{
  "head_dim": 32,
  "norm": "rmsnorm",
  "init_std_down": 0.00669,
  "final_lr_fraction": 0.1,
  "seq_len": 1024
}
Each number is 128 + 24 x the weight over the matrix's rms, rounded and kept within 0 to 255. Layers, rows and columns count from 0.

# layer 5 MLP down, 96x256, rms 0.175, rows 0-20, columns 64-127
[[151 139 158 117 114 121 118 134 168 148 106 118 148 150 201  94 109 146 122 140 134  66 115 142 118 127 114  84 164 146 116 142 153  64 165 115 146 120 156 127 138 145 107  90  76 123 109 139 145 100 115 140 109 182 140 109 170 119 143  95 120 150  90 152]
 [139 110 146 141 125 142 108 158 153 146 120  92 146 149 177 125 143 127 116 144 115 117 121 181 121 104  89 118 110  86 111 126 102 144 141 174  98 159 144 130 114 140 155 123 101 104  92 157 141 100 103 134 105 134 124 136 117  96 138 129 105 129 118 130]
 [164 146 144 115 116 119 110 108 128 156 144 104 134 146 161 168 150 123  62 111 121 146 136 115 112 122 168 115  82 139 124 172  91 115 126 150 152 112 146 110 102 109  98 148 131 137 110 118 146 142  83 127 133 110 120 127 136 163  93 112 135 139 171 146]
 [166 145 130 100 122 107 121 155 165 127  95 174 141 130 118 156 103 133 126 159 106 136 122 123 117  93 156 135 111 108 122 143 138 135  88  78  67 145 125  94 138 148 156 151 122  88 154 126 125 106 175 109 118 129 134 110 117 162  78 146 158 136 127 102]
 [ 93 146  86 139 124 119 138  99  63  92 119 151 110 132 136 107 139 146  99 116 117 112 109 114 128 114 125  99 145 132 125 142 137 120 144 134 135 149 146 157 107  95  90 124 139 196 121 138 113 133 165 129 113 109 113 123 132 104 132 140  99 113 126 128]
 [154 124 159  72 163 128 141 188 152 168  71 114 203 133 138 142  99 145 180 202  91 153 156 124 105 114 160  96 112  78 107 105  90 141 139 136 142 171 127  92 161 157 134  64 116 133 134  75 116 138 156 108 118 103 207 103 171  90 155 132 182 142 168 134]
 [127 126 156 122  99 109 114 182 160 129  99 119 177 146 171 116 148  90  89 124 135  77 145 118  91 120 145 101  94 132 137 131 134 148 133 132 149 146 156 102 124 128 140 104 163 137 112 101  86 133 124 127 125 155 157 117 161 110 176 136 112 126 143 133]
 [145 150 101 106 127 129 133 123  94 120 110 142 132 149 126 109 109 120 114 150  89 109 129  99 124  77 118 125 165 124  92 126 108 101 131 152 152 127 148 116 167  84 137 134 161 119 141 116 134 135 126 124 133 140 134 156 138 136 144 126 133 100 108 127]
 [125 122 163 144 116 117 101 104 172 139 136 104 115 119 116 123 136 133 148  87 126 115 135 156 165 139 158 112 147 129 153 144 118 122 163 140 128 151  89 121 107  82 115 107  97 105 144 113  89  83 126 130 152 140 126  87 129 117 121 160 142 156 123 166]
 [108 133 139 129 132 130 136 144 104 131 131 122 145 141 140 172  99 115 114 124 140 124 110 153 115 128 117 110 136 156 145 124 124 109  83 159 100 132 120 123 157 134 124 131 164 122 152  85 129 156 134 145 135  89 125  73 126  91 145  91 144  79 157 146]
 [161 184 116 165 138 140 124  92 109 124 154 119 118 117 109 120 141 117 145 119 135 140 161  94 155 111 115 134 162 104 157  99 104 154 129 130 152 101  92 127 168 148 107 120 159 159 167 159 126 152 141 122 129 112 107  98  92 196  91  99 108  99 121  91]
 [133 120 113 176 176 103 120 124 126 143 113 135 127 138 138 131 138  83 114 155 120 153 150 130 110 121 131 107 128 123 101  94 142 149 153  91 138  91 149 101 143 131 121 115 110 108 116  90 122 111 104 112 142 134 136 151 116 183 117 102 168 105  96 119]
 [158 138 169 126 159  90 128  95 139 132 117 153 124 122 105 162 133  96 161 127 118 178 121 139 139 148 171 122  95 103 127 138 125 134 142 159 123  98 166 152 155 131 131  81 132 110  91 165 130 144 148  91 132 102 120 125 122 155 164 120 144 124 119 121]
 [123 163 115 141 111 133  94 132 113 154 142 134 140 160 127 138 132 136 159 115 140 117 158 141 109 135 109 120 157 148 144 157 171 149 127 116 119 123  82 116  94  97 130 142 119 165 110 136 120 118 128 146  80 159 131 129 155 141 128 123 176 151 114 163]
 [ 86 128 130 148 132 142 135 151  99 110 130 129 141 116 116 150 131 133 161 133 106 163 124 132 134 126 104 130 128 141 168 144 138 131 129 125 161 106 123 159 109 111 138 151 123  92 136 183 137 141 182 171 151 116 107 119 130 150 105  90 131  81 138  96]
 [158  95  98 119 135  93 151 131 204 114 108  93 141 123 134 129 135 126 168 147 167 127 128 135 122 117 148 144 125 133 129  70 154 108 113 111 119 129 140 123 122 102 144 162 132 154 121 123 172 142 113  70  83 110 142 151 155 167  96 137 122 104 137 118]
 [129 119 104 116  68  96 125 143 146  93 132 137 143 121 127 123 117 141 116 133 103 106 153 106 126 115 151 127 139 116 150 150  98 123 124 122 153 172 104 122 113 129 103 137 162 145 151 143 138 101 130 120  89 128 146 148 139 139 138 160 123 140 161 130]
 [103 153 109  85 144 102  86 122  92 107 135 113 112 144 102 119 116 108 156 107 165 176 106 156 145 182 129 126 145 162 133 134 126 132 152 110 111  94 164 140 110 122  85  88 147 160  99  81 114 128 115 122 157 129 128 137 102 158 110 130 145 165 141 112]
 [100 120 114 111  82 107  72 126 143 122 114 116 150 109 103 120  86 151  46 145 123 112 142 138  92  84 115 123 122 118 148  97 127 124 111  85  79 163 116 131 132 120 175 125 126 139 124 138 109 123 125 144 116 136 142 134 139  87 129 173  72 130 137  99]
 [115  63 118 135  71  99 122 102 148 154 145 114 143 130 108 143 159 102 150 119 120 111 150 121 135 156 115 181 146 131 156 105 131 134  88  94 121  88 113 126 137 182 122 147 128 118 173  79 118 166 106 135  98 164 113 132 104 114 102 130 185  70 121 141]
 [145 183 126 133 126 101 117 157 126  79 113 135 127 155 124 118 121 107 151 141 118 146 137 101 110 143  97 139 103 140 137 107 119  98 159  63 180 114 146 118 149 118 101 145  66 130 134 132 145 151  84  73 148 109 106 132 144 132  61  99 151 139 132 102]]